Part of a small language model's weights.
Size: 9 layers, width 128, 4 heads of 32, vocabulary 8192, 3.98M parameters.
Architecture: LayerNorm before each block, learned and rotary positions, biases, untied embeddings, attention and MLP in parallel.
Training: a variant of Adam for these matrices, 185M tokens, 11292 steps.
Each number is 50 + 10 x the weight over its row's rms, rounded and kept within 0 to 99. Layers, rows and columns count from 0. The size before them is the row's rms in percent of the matrix's.

# o: layer 4 attention output (transposed), 128x128, rms 0.0954, rows 19-31, columns 0-127
# v: layer 4 attention value, 128x128, rms 0.106, rows 20-31, columns 0-127
# q: layer 4 attention query, 128x128, rms 0.162, rows 32-46, columns 0-127
# k: layer 4 attention key, 128x128, rms 0.152, rows 32-45, columns 0-127
o19 095:45 56 26 45 50 43 21 44 41 43 53 61 57 43 49 45 44 60 46 58 59 44 64 64 51 43 50 59 55 52 55 24 55 53 52 42 55 48 37 54 48 44 58 75 45 61 43 32 46 62 63 46 46 48 61 54 42 42 50 47 52 56 34 68 40 25 54 70 65 44 54 52 51 40 37 49 56 60 46 68 47 34 32 59 40 58 46 51 48 59 44 43 58 49 59 61 66 50 53 57 50 55 59 45 53 38 64 65 53 60 40 51 48 42 61 56 42 40 52 51 59 46 21 50 33 50 40 56
v20 087:48 35 38 47 38 62 44 42 44 49 52 51 57 34 36 54 59 36 45 60 46 69 57 55 51 48 32 58 40 32 44 51 58 50 41 42 41 32 54 58 56 41 37 54 37 48 46 54 46 72 58 32 59 68 27 52 39 46 61 46 42 50 63 48 48 66 50 53 52 68 59 44 61 46 57 51 59 55 54 60 51 54 46 41 32 69 59 57 57 57 36 51 51 40 53 73 54 58 42 33 58 33 39 61 55 53 57 62 67 74 52 52 62 56 49 54 46 54 38 57 28 48 59 55 51 43 41 59
o20 078:45 60 60 58 31 33 69 56 51 59 46 51 43 57 59 61 50 55 49 41 32 33 36 52 43 65 43 52 59 60 52 58 47 41 52 46 44 66 36 47 70 60 49 22 41 51 52 40 50 54 47 64 58 39 60 54 51 43 39 49 49 51 55 36 34 40 49 43 53 42 42 50 43 45 34 45 49 54 64 57 53 62 61 45 52 55 51 62 53 43 54 40 49 69 55 29 23 45 53 55 52 79 70 38 48 48 50 40 43 46 49 46 34 63 46 60 55 63 58 48 56 49 38 53 65 57 58 39
v21 089:58 23 63 45 56 48 61 56 44 53 55 39 72 47 63 46 63 48 48 60 60 41 48 44 53 47 51 58 43 48 46 36 58 38 48 35 59 58 53 49 51 44 50 43 66 48 45 62 49 52 35 53 30 38 56 52 63 35 55 46 63 56 39 46 48 80 53 45 43 35 62 57 49 42 51 48 41 46 57 50 60 44 48 49 54 46 37 30 50 49 68 54 56 61 49 44 31 51 51 64 27 53 49 32 39 56 33 57 41 58 55 58 57 75 45 37 55 53 36 43 70 50 32 57 60 64 49 45
o21 087:45 61 39 54 47 48 34 40 53 44 30 49 59 48 59 55 29 62 48 41 51 57 64 51 44 52 68 46 60 48 54 51 39 65 57 58 60 43 52 55 48 51 45 69 43 74 57 51 47 33 56 49 48 42 42 51 47 67 38 44 47 50 49 65 50 49 51 62 55 58 46 43 63 58 49 49 44 46 44 42 41 38 58 48 52 42 72 66 35 52 30 57 52 46 40 60 83 52 46 56 54 42 44 53 65 50 70 34 43 40 37 54 47 36 32 55 57 38 43 58 44 66 60 44 33 29 64 51
v22 095:44 54 55 51 51 46 44 60 53 71 64 36 40 34 53 54 42 37 61 54 61 54 60 53 37 49 33 54 63 53 58 40 37 54 44 55 37 50 51 56 43 33 53 38 56 59 45 56 48 59 38 38 46 38 31 45 37 53 39 53 43 53 31 47 41 49 32 52 47 63 66 74 56 39 42 60 61 42 56 66 51 53 48 48 40 50 48 56 53 66 57 57 56 55 57 47 76 71 33 72 53 40 39 45 37 53 39 53 38 39 38 49 46 31 51 58 61 35 46 43 47 41 68 51 57 37 50 47
o22 093:52 54 50 52 47 40 62 42 36 38 40 62 39 64 53 53 52 59 29 49 33 51 34 60 55 49 52 48 41 42 52 51 54 50 58 56 61 60 36 46 60 54 54 47 43 37 45 55 47 39 66 51 57 68 76 62 68 61 68 21 54 59 62 37 53 43 58 49 56 40 31 33 53 44 53 36 45 55 41 49 50 48 51 54 51 47 45 44 53 44 40 45 42 51 50 64 30 33 62 43 41 61 60 42 60 55 73 61 56 75 50 45 49 60 51 57 32 46 58 56 46 68 40 43 42 49 60 52
v23 093:64 40 42 41 44 63 56 43 43 44 41 56 44 47 43 38 73 50 54 35 57 48 42 48 49 34 44 71 50 45 40 36 53 31 47 51 81 55 49 57 53 47 41 60 42 53 44 32 37 65 56 45 62 36 56 58 64 57 58 48 53 47 73 54 49 59 60 48 54 55 31 45 56 41 47 51 45 45 48 55 48 54 54 38 60 43 52 55 39 63 49 62 45 44 52 47 39 54 61 38 42 53 48 28 65 44 64 72 73 51 48 47 63 62 58 50 38 62 47 40 52 55 34 44 51 68 42 33
o23 091:29 59 62 57 36 50 69 51 53 47 48 42 64 43 52 53 43 45 53 47 50 60 37 39 50 57 56 44 49 61 69 74 35 71 62 41 28 53 37 43 43 64 50 33 44 51 55 55 56 32 45 64 54 50 42 54 30 42 40 60 51 41 39 45 28 57 34 51 35 51 60 67 42 55 53 58 43 43 46 36 43 40 55 53 43 66 51 52 58 48 46 54 59 54 57 48 64 57 39 63 58 49 44 66 54 48 34 32 37 56 56 51 56 49 45 53 73 48 48 58 47 55 69 57 58 45 44 40
v24 081:45 34 57 48 33 42 60 64 42 58 42 69 57 53 53 53 37 43 48 58 34 63 35 46 53 49 68 43 37 55 51 50 41 46 66 63 54 53 61 55 15 53 58 43 56 39 58 56 53 52 55 55 48 30 57 62 54 28 41 57 55 50 45 58 42 45 59 42 59 37 48 55 50 50 54 33 27 42 52 38 58 37 43 39 69 38 59 47 51 58 59 46 58 52 50 62 38 52 50 44 36 48 62 68 57 38 42 50 42 56 53 48 58 42 74 53 39 54 57 36 71 63 47 41 43 54 55 58
o24 082:58 38 59 55 56 58 39 32 50 56 49 39 43 44 58 46 59 60 53 52 67 44 58 44 48 51 40 51 58 53 29 50 57 52 35 24 78 51 58 48 59 57 48 64 43 73 51 43 67 27 52 43 56 51 37 41 52 48 39 52 55 56 29 55 74 55 46 57 42 50 50 46 46 54 52 80 59 53 52 30 49 54 57 47 35 49 58 51 36 45 56 49 59 38 35 54 67 57 44 50 51 53 37 36 51 43 57 61 45 38 56 57 46 49 43 40 56 41 40 58 41 36 62 68 50 57 38 47
v25 108:51 13 35 53 54 57 48 48 50 56 61 58 51 52 52 47 74 59 48 41 53 59 52 48 47 46 48 49 54 55 53 40 45 47 60 45 61 52 57 46 41 48 45 65 63 42 31 58 35 42 51 39 47 45 40 67 51 60 41 51 61 46 45 54 54 65 55 45 64 39 32 56 54 43 44 61 40 34 40 71 57 43 38 57 40 37 65 52 42 51 42 37 17 53 44 62 35 70 58 67 56 42 56 44 41 57 51 67 40 41 47 42 48 58 49 40 66 52 57 38 52 69 46 48 48 56 44 49
o25 103:57 70 56 44 50 49 53 56 48 48 44 51 49 44 48 51 36 45 45 45 59 34 37 63 52 51 56 54 29 46 43 63 35 67 37 63 38 35 64 50 49 55 48 35 35 57 77 58 47 59 43 53 53 56 58 66 53 59 52 47 44 59 46 31 59 46 39 54 46 61 58 36 53 62 52 33 48 61 61 33 40 62 63 44 52 46 39 46 59 55 43 60 66 49 42 43 74 48 49 46 37 55 33 55 63 37 55 36 53 55 65 63 55 32 44 50 48 47 37 51 47 38 68 40 41 40 70 48
v26 092:34 71 56 53 50 56 49 58 54 42 58 44 45 50 35 45 45 44 52 62 44 56 51 58 47 53 70 47 32 30 45 66 52 64 40 32 46 56 50 58 48 52 51 33 49 49 49 56 51 52 41 49 61 50 65 42 54 58 55 43 37 46 45 38 48 38 53 54 33 58 54 56 58 49 52 52 41 74 48 36 39 63 51 46 48 64 33 63 56 49 59 49 63 49 30 49 67 75 35 56 66 54 45 55 52 60 48 40 45 43 32 44 51 60 53 67 38 54 39 49 48 44 51 66 77 50 45 26
o26 091:50 44 49 48 45 45 66 40 60 55 32 47 66 38 55 49 61 57 40 52 45 40 55 60 49 54 40 50 60 71 60 41 52 38 62 46 36 30 40 41 55 38 59 52 39 38 29 42 42 46 50 58 46 56 48 53 57 48 58 52 60 57 67 51 49 38 51 49 57 29 53 48 51 42 42 43 62 42 37 73 44 41 45 56 47 51 41 53 53 41 44 43 52 69 59 57 36 24 65 39 47 57 60 53 45 54 57 48 56 79 43 50 52 41 69 63 62 47 64 50 49 44 57 51 41 42 57 82
v27 090:48 40 43 56 46 40 46 50 67 61 70 32 34 50 31 50 51 46 52 54 73 71 58 51 62 59 38 48 39 52 54 35 41 42 63 52 53 59 62 45 52 45 66 49 52 40 35 64 51 68 47 37 51 51 44 32 33 61 42 38 42 41 50 52 34 44 62 56 51 41 45 54 63 47 52 56 35 43 53 54 65 39 39 52 49 55 58 47 46 52 35 70 31 56 56 52 39 38 47 46 50 38 61 50 49 41 52 54 66 47 51 54 39 60 46 62 44 51 62 48 57 69 50 51 47 16 52 41
o27 091:62 44 40 39 59 44 65 34 28 38 44 71 40 55 72 39 40 44 56 45 50 39 38 37 59 41 66 45 63 48 54 57 49 53 36 56 51 52 55 57 63 45 40 53 38 52 73 51 38 32 58 57 46 47 47 65 48 42 57 37 58 68 47 52 67 43 44 50 57 51 60 45 45 42 54 47 68 52 45 43 48 62 71 45 40 48 27 55 51 50 62 43 52 44 35 52 33 48 60 54 53 55 43 62 47 54 59 54 50 43 57 47 34 41 47 51 41 62 39 48 56 35 59 43 63 67 44 74
v28 094:53 29 48 57 61 53 58 57 55 53 54 59 58 56 61 55 46 63 50 42 47 35 53 50 48 47 44 21 48 40 64 34 59 47 56 36 61 50 50 43 48 67 47 61 55 59 39 54 43 52 62 49 42 36 47 59 46 34 35 68 51 41 49 52 66 54 44 45 49 51 57 45 62 54 50 54 47 38 47 66 44 47 51 43 46 29 57 45 33 51 67 47 51 54 47 51 65 44 59 75 53 62 29 49 46 62 52 81 36 39 53 48 39 55 54 33 60 57 40 43 39 39 58 46 24 48 55 62
o28 089:54 73 48 54 66 37 37 47 43 35 36 33 48 59 43 48 64 54 43 49 55 65 48 68 56 42 51 68 51 44 32 60 41 61 62 67 46 46 41 49 37 33 52 45 46 35 70 63 57 62 47 57 57 46 64 60 63 64 58 51 52 50 48 51 43 60 34 61 47 53 41 35 48 48 57 48 50 49 52 45 49 57 42 64 60 52 60 31 51 48 43 61 39 39 65 55 61 62 53 48 44 32 62 29 50 26 45 38 52 55 35 61 58 56 47 55 45 24 52 55 48 44 39 52 57 59 48 49
v29 094:34 46 56 52 49 56 56 52 56 54 59 37 38 46 41 52 52 47 56 57 75 44 53 51 35 34 30 48 38 38 58 44 58 55 46 40 57 63 73 41 29 43 42 53 49 35 56 53 40 60 44 36 43 52 73 31 47 52 51 35 60 46 45 48 57 49 51 55 54 56 73 41 77 45 35 60 63 68 50 57 68 50 56 55 52 39 47 56 54 54 54 40 64 48 53 34 31 36 51 38 46 57 60 35 50 58 49 44 58 62 64 58 59 44 42 33 41 48 53 57 42 48 52 42 33 52 55 55
o29 094:53 66 30 35 59 45 56 48 49 36 53 56 47 61 54 57 32 46 29 36 40 49 48 47 72 50 76 56 65 56 50 41 44 62 47 50 26 47 44 62 73 54 56 45 42 62 46 45 55 39 56 77 53 53 39 66 40 44 47 56 50 53 61 46 39 54 38 50 48 52 50 56 32 42 54 21 50 41 54 52 36 50 31 37 54 45 43 49 48 52 39 75 41 62 44 53 50 64 54 61 54 43 46 55 47 49 58 59 51 47 40 53 51 57 44 73 51 57 56 42 50 60 46 54 59 45 52 60
v30 101:51 63 69 58 65 37 53 51 71 34 38 51 34 63 57 50 40 50 50 51 60 44 47 47 56 50 66 61 54 48 38 46 67 34 41 39 40 58 64 50 64 67 41 33 56 51 46 44 60 48 52 58 54 39 43 44 66 56 58 43 40 46 64 53 55 44 52 50 41 60 50 51 47 62 49 55 46 42 44 49 45 56 57 55 45 51 48 51 47 42 55 46 63 54 44 52 76 17 69 51 47 60 41 66 43 55 48 37 67 42 36 57 46 54 34 54 53 46 48 45 38 24 31 62 64 48 60 46
o30 094:53 42 52 48 47 53 36 43 37 60 51 39 63 47 39 52 58 46 55 53 42 48 55 91 36 59 51 41 55 54 65 55 49 47 68 49 59 50 42 42 31 33 62 80 49 36 54 56 34 64 47 43 38 52 51 30 37 45 41 61 52 40 48 54 35 52 52 49 45 49 45 54 46 48 62 36 48 52 48 55 62 42 51 49 60 38 52 54 66 60 31 42 34 42 51 54 38 68 39 45 64 44 57 47 45 51 55 52 37 55 55 34 56 48 58 42 54 52 60 50 65 68 64 44 39 57 41 64
v31 095:54 28 37 64 43 47 57 48 43 66 52 44 45 54 52 42 70 52 52 38 54 73 48 51 47 43 40 72 47 43 56 52 52 45 57 40 54 39 59 47 38 50 49 68 42 37 39 63 54 47 68 42 38 39 70 53 35 54 37 36 66 41 52 49 55 46 58 43 61 46 40 51 49 40 54 57 44 32 52 54 61 46 52 60 42 61 49 43 41 49 34 44 41 48 50 55 46 44 63 38 56 57 36 51 70 47 51 68 62 58 62 51 47 72 74 40 44 45 53 45 39 64 72 55 42 39 39 57
o31 089:47 53 49 29 49 58 40 51 42 40 56 65 56 41 40 42 42 42 54 55 49 32 48 48 62 68 49 44 42 56 37 55 44 60 34 56 48 59 57 59 61 41 21 34 44 54 85 32 54 51 47 67 56 47 41 53 51 48 63 52 33 63 42 55 47 40 44 50 37 45 59 56 65 52 43 43 56 60 51 43 45 64 60 47 41 53 49 68 54 54 55 57 58 58 52 56 45 58 41 55 57 53 63 29 38 57 50 37 57 46 37 57 48 33 27 64 59 66 51 40 56 34 51 53 63 57 47 40
q32 129:55 64 63 46 72 56 55 43 64 58 56 30 31 54 48 37 55 36 48 52 45 63 42 46 46 45 63 46 44 46 53 62 54 66 53 59 42 56 51 58 46 52 66 64 50 52 65 49 43 40 66 51 43 42 35 23 41 40 62 43 38 73 44 43 46 35 53 58 51 56 64 54 59 44 55 41 60 67 37 50 45 48 53 33 57 63 36 65 48 54 36 64 48 44 34 40 58 39 53 45 49 66 41 55 30 45 70 65 49 42 40 45 48 50 35 45 57 50 35 49 57 39 44 53 37 54 44 51
k32 115:42 41 45 58 41 45 49 51 35 55 54 55 53 52 53 56 51 66 60 45 46 59 54 51 44 39 36 58 56 56 66 33 53 43 58 36 63 65 36 26 63 49 40 58 37 65 44 49 51 49 32 40 69 56 73 46 54 52 29 56 58 45 44 53 37 53 57 31 51 43 46 42 39 65 37 62 38 61 65 27 46 42 43 54 30 47 59 57 49 45 62 46 40 65 58 52 44 56 57 57 59 46 62 36 69 49 41 50 38 63 48 54 59 58 63 43 48 47 69 40 55 58 43 59 59 52 47 47
q33 104:69 63 50 36 53 65 56 57 72 64 45 30 54 32 50 37 36 50 48 59 53 48 45 51 65 48 54 49 49 65 26 58 49 52 43 58 42 47 57 57 62 55 57 45 44 53 63 59 51 46 44 53 49 60 38 42 44 50 66 49 41 48 50 43 66 33 51 58 64 54 63 76 45 55 54 45 38 52 53 40 45 74 50 32 58 58 28 53 58 49 56 54 50 59 57 44 59 43 45 40 39 48 48 50 33 57 52 28 62 46 47 47 46 36 46 51 49 43 52 59 69 33 32 58 65 58 54 39
k33 108:62 56 46 53 34 62 71 51 33 58 53 57 52 52 45 57 44 48 61 75 61 44 38 39 54 40 41 65 64 34 44 39 45 41 47 41 54 53 57 55 40 46 61 45 59 53 31 33 60 37 54 49 39 54 52 61 53 80 39 46 53 55 43 66 56 57 66 61 55 48 62 42 39 45 48 27 46 41 59 70 59 56 37 59 46 44 30 43 58 43 67 33 42 44 43 66 58 52 54 53 53 52 58 47 49 48 54 56 50 43 44 49 56 54 48 47 54 61 42 55 60 33 52 49 47 70 28 50
q34 097:41 46 53 59 41 35 38 57 38 53 54 60 50 48 49 58 58 68 43 45 65 57 59 50 41 50 58 47 63 57 58 34 59 36 62 37 46 59 35 52 44 36 41 35 43 47 47 55 53 62 43 49 59 47 59 43 44 52 56 61 43 43 26 51 50 60 64 49 42 41 35 42 53 59 44 67 54 57 39 61 43 44 46 58 35 44 57 42 44 31 35 49 51 36 52 54 46 72 35 42 53 28 68 41 55 50 34 46 33 65 60 53 64 58 52 54 47 71 43 62 55 71 70 53 44 47 57 51
k34 153:33 46 51 65 55 31 51 53 49 35 54 67 70 41 52 57 62 49 63 40 42 51 57 47 35 47 45 42 45 44 61 40 56 38 63 47 66 48 45 49 52 45 37 63 49 63 65 57 43 47 34 42 73 49 58 54 62 34 44 62 39 45 59 39 33 63 45 33 37 40 40 38 56 59 42 57 49 48 51 60 60 25 70 43 47 28 47 54 32 43 41 56 55 64 52 43 53 60 44 53 47 51 47 36 61 55 61 59 40 51 61 55 49 58 50 53 38 61 46 52 39 56 43 46 44 30 55 66
q35 158:51 57 61 37 72 57 58 41 56 53 55 34 40 46 57 38 49 32 58 40 44 53 45 48 48 45 47 49 28 53 56 45 49 68 41 58 51 37 53 63 57 64 61 69 53 64 51 46 63 46 54 41 41 61 50 56 41 49 43 36 52 57 49 41 65 53 37 57 45 49 49 50 52 44 54 52 51 58 56 44 59 73 31 44 69 54 48 50 53 67 42 56 49 49 46 33 61 33 57 49 49 48 34 65 54 51 72 61 61 33 50 40 53 44 55 34 71 21 41 47 40 40 40 57 33 48 49 52
k35 082:53 48 52 55 52 49 51 52 47 48 65 55 56 54 62 43 60 37 68 45 43 55 55 33 36 42 66 40 38 37 45 62 62 63 45 34 43 54 59 52 49 53 51 61 47 48 53 48 52 68 31 41 55 45 51 55 49 43 48 45 57 59 27 30 41 77 58 61 40 47 32 53 45 47 41 67 54 73 66 42 52 74 42 50 47 61 40 36 49 49 56 46 58 28 54 30 62 54 45 48 44 42 40 48 57 51 53 55 35 42 55 62 57 49 41 31 44 23 50 41 39 47 56 50 45 44 51 52
q36 086:66 38 58 66 54 50 34 48 50 59 53 45 48 34 50 37 45 39 55 48 46 50 49 48 38 56 41 53 54 54 57 53 43 53 40 53 70 47 42 37 36 50 47 38 37 52 41 42 48 34 53 47 50 58 56 63 60 49 34 43 65 58 71 47 46 65 51 30 50 44 37 42 58 45 66 58 37 54 64 51 47 64 58 59 53 54 49 64 37 67 50 60 55 59 51 62 41 55 64 47 42 37 39 45 71 62 48 70 76 52 35 43 58 41 62 35 45 33 44 25 46 46 54 60 45 42 39 46
k36 104:37 64 45 63 38 58 38 43 21 48 44 71 56 34 44 47 44 40 64 62 55 47 61 51 38 58 53 51 60 43 59 50 65 45 62 43 61 58 61 46 30 43 34 31 47 50 38 33 66 51 59 53 63 60 45 62 53 58 37 52 48 48 64 55 37 65 55 42 46 52 59 43 47 59 56 49 57 60 41 50 42 46 66 70 24 54 53 53 48 49 50 17 56 47 57 47 53 47 41 39 41 40 72 47 37 56 56 53 58 54 59 48 39 37 49 51 42 57 52 54 47 57 52 46 45 50 47 41
q37 132:60 68 48 49 54 43 53 36 72 47 63 40 45 51 54 47 53 47 57 49 56 65 45 40 59 71 70 50 41 55 38 65 51 72 44 66 38 43 46 61 49 50 49 56 34 63 65 47 42 38 44 40 39 46 40 53 41 31 50 48 33 43 52 27 53 42 45 55 59 52 61 71 53 46 53 46 54 56 59 61 48 72 54 33 66 64 32 61 51 56 49 40 43 51 49 41 63 45 39 47 41 57 32 47 53 56 51 39 47 50 53 44 72 38 44 47 59 49 48 67 42 39 52 32 47 51 56 57
k37 152:58 59 56 49 41 48 69 36 58 48 42 35 31 63 45 38 43 37 50 52 41 55 40 34 69 48 54 44 61 59 49 62 38 56 25 65 34 32 47 64 48 51 70 51 51 39 46 57 40 43 64 46 32 44 44 50 47 56 53 55 44 58 61 46 61 32 50 54 54 63 50 66 41 51 67 37 56 40 41 39 59 60 55 48 60 74 41 49 59 55 41 55 46 56 41 73 46 49 57 48 60 62 39 64 53 34 47 53 60 56 41 40 59 57 47 42 57 38 42 44 52 47 61 37 52 37 39 49
q38 138:38 46 46 58 41 39 43 62 34 37 41 61 57 44 37 60 47 65 56 52 56 41 49 38 45 51 59 43 62 47 42 55 66 46 59 44 48 73 53 50 45 40 34 36 46 42 56 53 41 55 38 51 67 42 63 61 73 57 62 50 48 28 52 43 49 73 47 47 36 52 49 34 48 56 50 59 46 47 44 53 43 39 67 61 47 47 54 45 41 36 63 57 47 51 54 60 58 64 42 42 48 41 65 37 59 54 47 43 39 62 47 62 50 59 44 49 36 73 35 67 41 68 67 66 48 44 40 43
k38 087:36 39 55 61 60 35 54 35 56 44 66 55 50 49 50 51 59 56 53 43 60 52 48 52 47 55 40 46 34 62 62 39 57 30 64 50 66 41 39 51 54 48 33 57 57 60 63 62 37 38 51 47 64 45 59 46 49 30 46 48 44 47 73 40 54 46 50 36 41 39 50 40 57 41 44 58 39 52 46 56 61 26 75 42 46 32 55 58 44 33 32 73 45 72 54 44 43 47 50 48 48 54 49 46 51 54 64 60 44 55 55 42 57 62 57 61 45 62 54 59 34 55 46 39 41 38 62 62
q39 089:40 56 38 64 43 41 48 53 40 46 52 59 48 57 58 52 44 70 39 50 54 52 61 48 42 48 49 43 70 66 62 26 56 36 40 38 53 56 21 45 33 38 46 43 41 51 41 36 54 56 50 50 50 35 57 45 35 56 55 54 43 48 41 53 54 48 61 46 54 55 47 52 43 54 54 56 54 51 41 64 46 30 44 59 30 46 53 39 42 38 46 46 48 48 34 57 49 73 39 45 55 40 63 31 57 53 41 67 45 65 57 58 52 73 69 63 42 66 53 47 56 63 69 51 52 45 40 61
k39 109:39 46 48 74 49 36 52 49 43 44 51 55 63 43 48 64 59 57 53 50 48 39 50 58 38 58 35 45 52 51 57 35 57 38 52 39 69 60 44 46 56 46 21 54 48 58 56 53 68 44 40 42 76 37 54 60 53 39 43 56 33 40 68 43 51 57 51 37 41 50 56 33 53 59 37 62 43 39 58 53 62 31 63 42 45 30 54 49 32 30 40 53 51 62 62 52 54 52 40 59 42 57 43 40 49 62 58 51 38 57 68 55 49 63 59 63 47 66 51 55 39 55 50 48 47 37 48 59
q40 095:59 28 60 68 38 51 57 49 33 55 42 42 52 54 44 57 53 36 66 47 44 31 35 52 52 53 52 65 48 30 33 56 35 64 56 47 59 44 62 56 42 51 55 41 56 50 52 74 59 34 34 52 50 67 69 53 65 42 33 55 47 58 48 50 65 70 57 35 39 59 35 44 50 68 45 38 55 54 57 44 50 57 59 53 35 65 50 44 64 50 49 46 49 56 60 46 39 42 55 56 57 59 49 50 55 43 40 58 46 60 58 49 48 46 37 57 56 59 34 53 56 50 65 34 59 38 42 30
k40 102:48 55 74 66 64 66 56 49 54 54 41 44 45 55 52 42 50 40 50 52 51 48 39 39 47 47 44 56 38 38 48 41 42 61 49 49 38 33 51 41 44 47 65 53 60 56 43 59 46 26 45 55 38 68 73 41 50 53 43 37 51 60 44 40 60 49 50 37 51 40 46 54 62 30 46 48 71 60 47 45 54 52 47 55 44 62 30 61 43 60 45 35 53 55 48 41 37 35 58 45 61 59 53 43 54 58 50 70 51 63 61 38 55 49 36 52 60 58 18 41 63 43 52 52 64 33 51 35
q41 091:41 33 62 43 37 41 65 43 47 58 35 80 64 49 40 42 40 58 47 68 44 49 29 52 52 45 38 52 46 47 43 40 41 75 44 60 47 50 75 49 36 59 60 51 61 40 35 54 28 51 32 59 59 52 51 56 58 53 32 60 62 46 58 45 48 45 71 55 50 63 47 55 49 67 55 38 55 38 47 71 40 47 44 50 51 56 40 60 56 70 54 59 57 52 58 53 44 49 62 52 45 54 40 62 54 56 53 51 49 48 56 55 45 28 58 48 46 47 44 35 58 50 54 46 60 32 53 45
k41 091:47 52 57 66 42 63 54 46 36 45 38 65 71 31 53 46 34 52 62 75 58 58 45 54 45 59 52 46 42 30 34 52 42 58 38 39 37 44 61 41 44 62 71 43 43 46 54 46 41 48 55 49 52 56 47 54 39 52 42 57 39 62 55 46 68 42 62 52 54 58 63 66 47 38 60 38 61 49 34 47 48 64 46 42 59 56 43 52 57 45 34 45 63 35 40 44 48 47 33 53 57 50 56 44 54 73 59 55 49 48 61 45 43 37 41 56 46 68 54 56 67 33 67 39 58 58 45 39
q42 082:46 50 46 66 51 47 52 60 52 74 55 50 46 47 60 60 38 68 47 42 49 39 30 56 54 54 70 43 61 55 42 49 48 42 46 41 47 59 63 43 40 69 48 41 44 58 39 59 47 42 69 38 47 35 54 30 35 47 27 61 54 43 43 44 49 51 62 56 41 61 58 68 67 59 60 47 56 34 56 56 43 52 48 65 49 81 52 50 51 56 36 50 43 36 53 47 47 63 34 58 46 49 51 53 49 50 33 54 57 73 56 47 43 47 44 34 37 50 50 44 42 62 65 51 53 30 46 48
k42 089:35 46 48 63 56 40 66 31 48 52 55 56 64 29 56 54 45 47 55 47 70 46 44 57 48 56 45 44 44 50 34 49 40 58 40 48 46 38 53 48 46 58 45 44 49 68 45 57 56 43 62 40 51 32 64 52 62 43 37 51 40 41 78 57 59 55 55 47 50 42 54 58 51 38 52 51 68 30 67 61 46 38 51 47 54 44 60 60 35 54 40 54 41 53 61 56 50 52 46 73 51 48 47 46 48 53 58 48 46 53 65 59 54 66 64 63 53 67 48 65 47 43 44 34 37 13 57 41
q43 079:49 57 63 50 43 57 19 64 48 49 44 37 58 45 55 42 44 41 49 52 56 42 76 66 54 43 61 61 53 37 35 59 61 45 46 51 56 42 55 43 55 52 64 25 56 48 47 60 54 26 57 39 32 49 51 29 58 50 57 51 53 45 53 57 52 61 59 58 33 63 47 51 56 38 52 39 54 48 65 32 56 66 50 62 65 69 50 52 56 47 46 56 50 49 54 58 67 54 42 29 40 44 45 48 42 53 47 48 58 57 36 34 60 58 27 50 44 48 38 54 37 44 57 42 55 45 42 38
k43 089:46 32 48 51 50 51 48 69 44 61 31 49 53 51 61 42 46 34 55 38 68 37 57 51 64 34 46 59 66 49 31 43 51 43 55 48 34 45 54 53 51 44 59 42 59 44 32 49 48 46 29 57 43 60 49 44 65 54 34 54 66 48 51 48 38 58 34 46 53 43 45 42 69 40 59 49 50 43 62 63 46 39 68 67 55 56 63 34 49 47 68 45 43 54 54 56 45 39 65 46 38 42 60 51 56 54 50 60 58 57 61 57 63 58 37 50 37 41 49 46 42 46 37 54 55 25 70 32
q44 079:28 52 57 37 56 55 22 61 50 55 49 54 62 48 45 48 52 49 51 45 49 41 57 75 49 41 58 38 47 55 58 49 65 52 61 47 59 67 60 46 48 52 47 37 54 54 62 42 43 47 56 34 50 48 49 38 66 45 45 42 63 32 55 48 31 61 58 62 32 47 46 40 62 45 46 48 42 55 66 31 66 47 40 66 59 54 52 55 46 56 38 53 57 52 68 48 59 44 34 40 38 37 52 56 48 64 63 31 48 55 44 38 54 49 40 30 45 39 43 57 40 59 37 72 51 32 40 42
k44 089:46 41 47 43 45 52 43 52 36 48 46 59 53 39 57 43 37 43 60 47 66 50 62 60 57 34 51 57 56 65 42 47 50 50 61 45 42 54 49 66 56 58 64 49 53 42 44 39 39 41 57 45 56 66 49 51 62 50 38 58 77 43 37 53 50 60 49 44 45 44 32 42 59 48 61 45 38 50 70 49 41 49 57 60 54 53 77 34 42 50 63 52 39 41 58 59 44 40 54 44 26 30 59 55 65 49 61 49 63 40 53 49 58 43 63 29 31 37 53 61 50 56 38 61 31 37 66 36
q45 079:49 52 47 48 44 33 64 37 52 48 53 53 46 57 57 57 52 49 51 39 43 71 52 51 41 63 45 51 59 49 34 45 47 57 46 47 53 58 54 59 62 40 38 59 46 52 68 41 41 55 24 55 54 47 41 43 54 35 62 54 48 66 40 39 31 37 50 42 76 61 31 57 37 40 63 49 68 58 34 58 30 35 53 36 50 51 42 53 47 53 62 45 47 65 41 51 57 43 56 50 51 63 59 29 57 54 66 59 64 39 42 56 55 50 49 53 50 48 63 62 66 32 40 49 36 48 68 49
k45 088:50 62 61 40 51 47 36 60 66 47 44 40 33 63 47 54 56 61 47 36 25 64 45 55 45 67 66 40 47 64 53 57 58 57 50 65 52 52 62 36 56 53 39 50 34 49 68 52 53 56 67 46 60 50 45 37 36 50 61 50 33 72 53 48 37 38 46 66 49 63 55 54 49 54 51 47 56 54 31 40 41 49 42 49 46 64 39 49 64 52 32 68 66 41 56 47 64 41 46 44 60 66 47 52 56 41 53 48 74 47 53 52 31 43 43 56 47 48 54 47 62 49 50 67 66 55 43 50
q46 098:36 48 61 62 72 62 51 56 54 66 60 46 50 51 44 52 64 55 53 41 47 35 34 45 47 51 58 35 30 55 50 46 54 56 66 47 62 69 58 48 43 63 43 48 45 49 54 53 43 44 61 34 56 58 63 40 58 42 30 46 53 38 63 39 47 68 55 59 29 44 47 41 70 64 48 62 37 59 67 35 68 50 47 58 57 54 47 53 33 49 31 51 42 48 70 44 42 43 43 46 49 50 49 65 57 49 55 35 44 60 63 54 48 43 36 34 43 47 46 50 44 67 47 65 55 36 45 38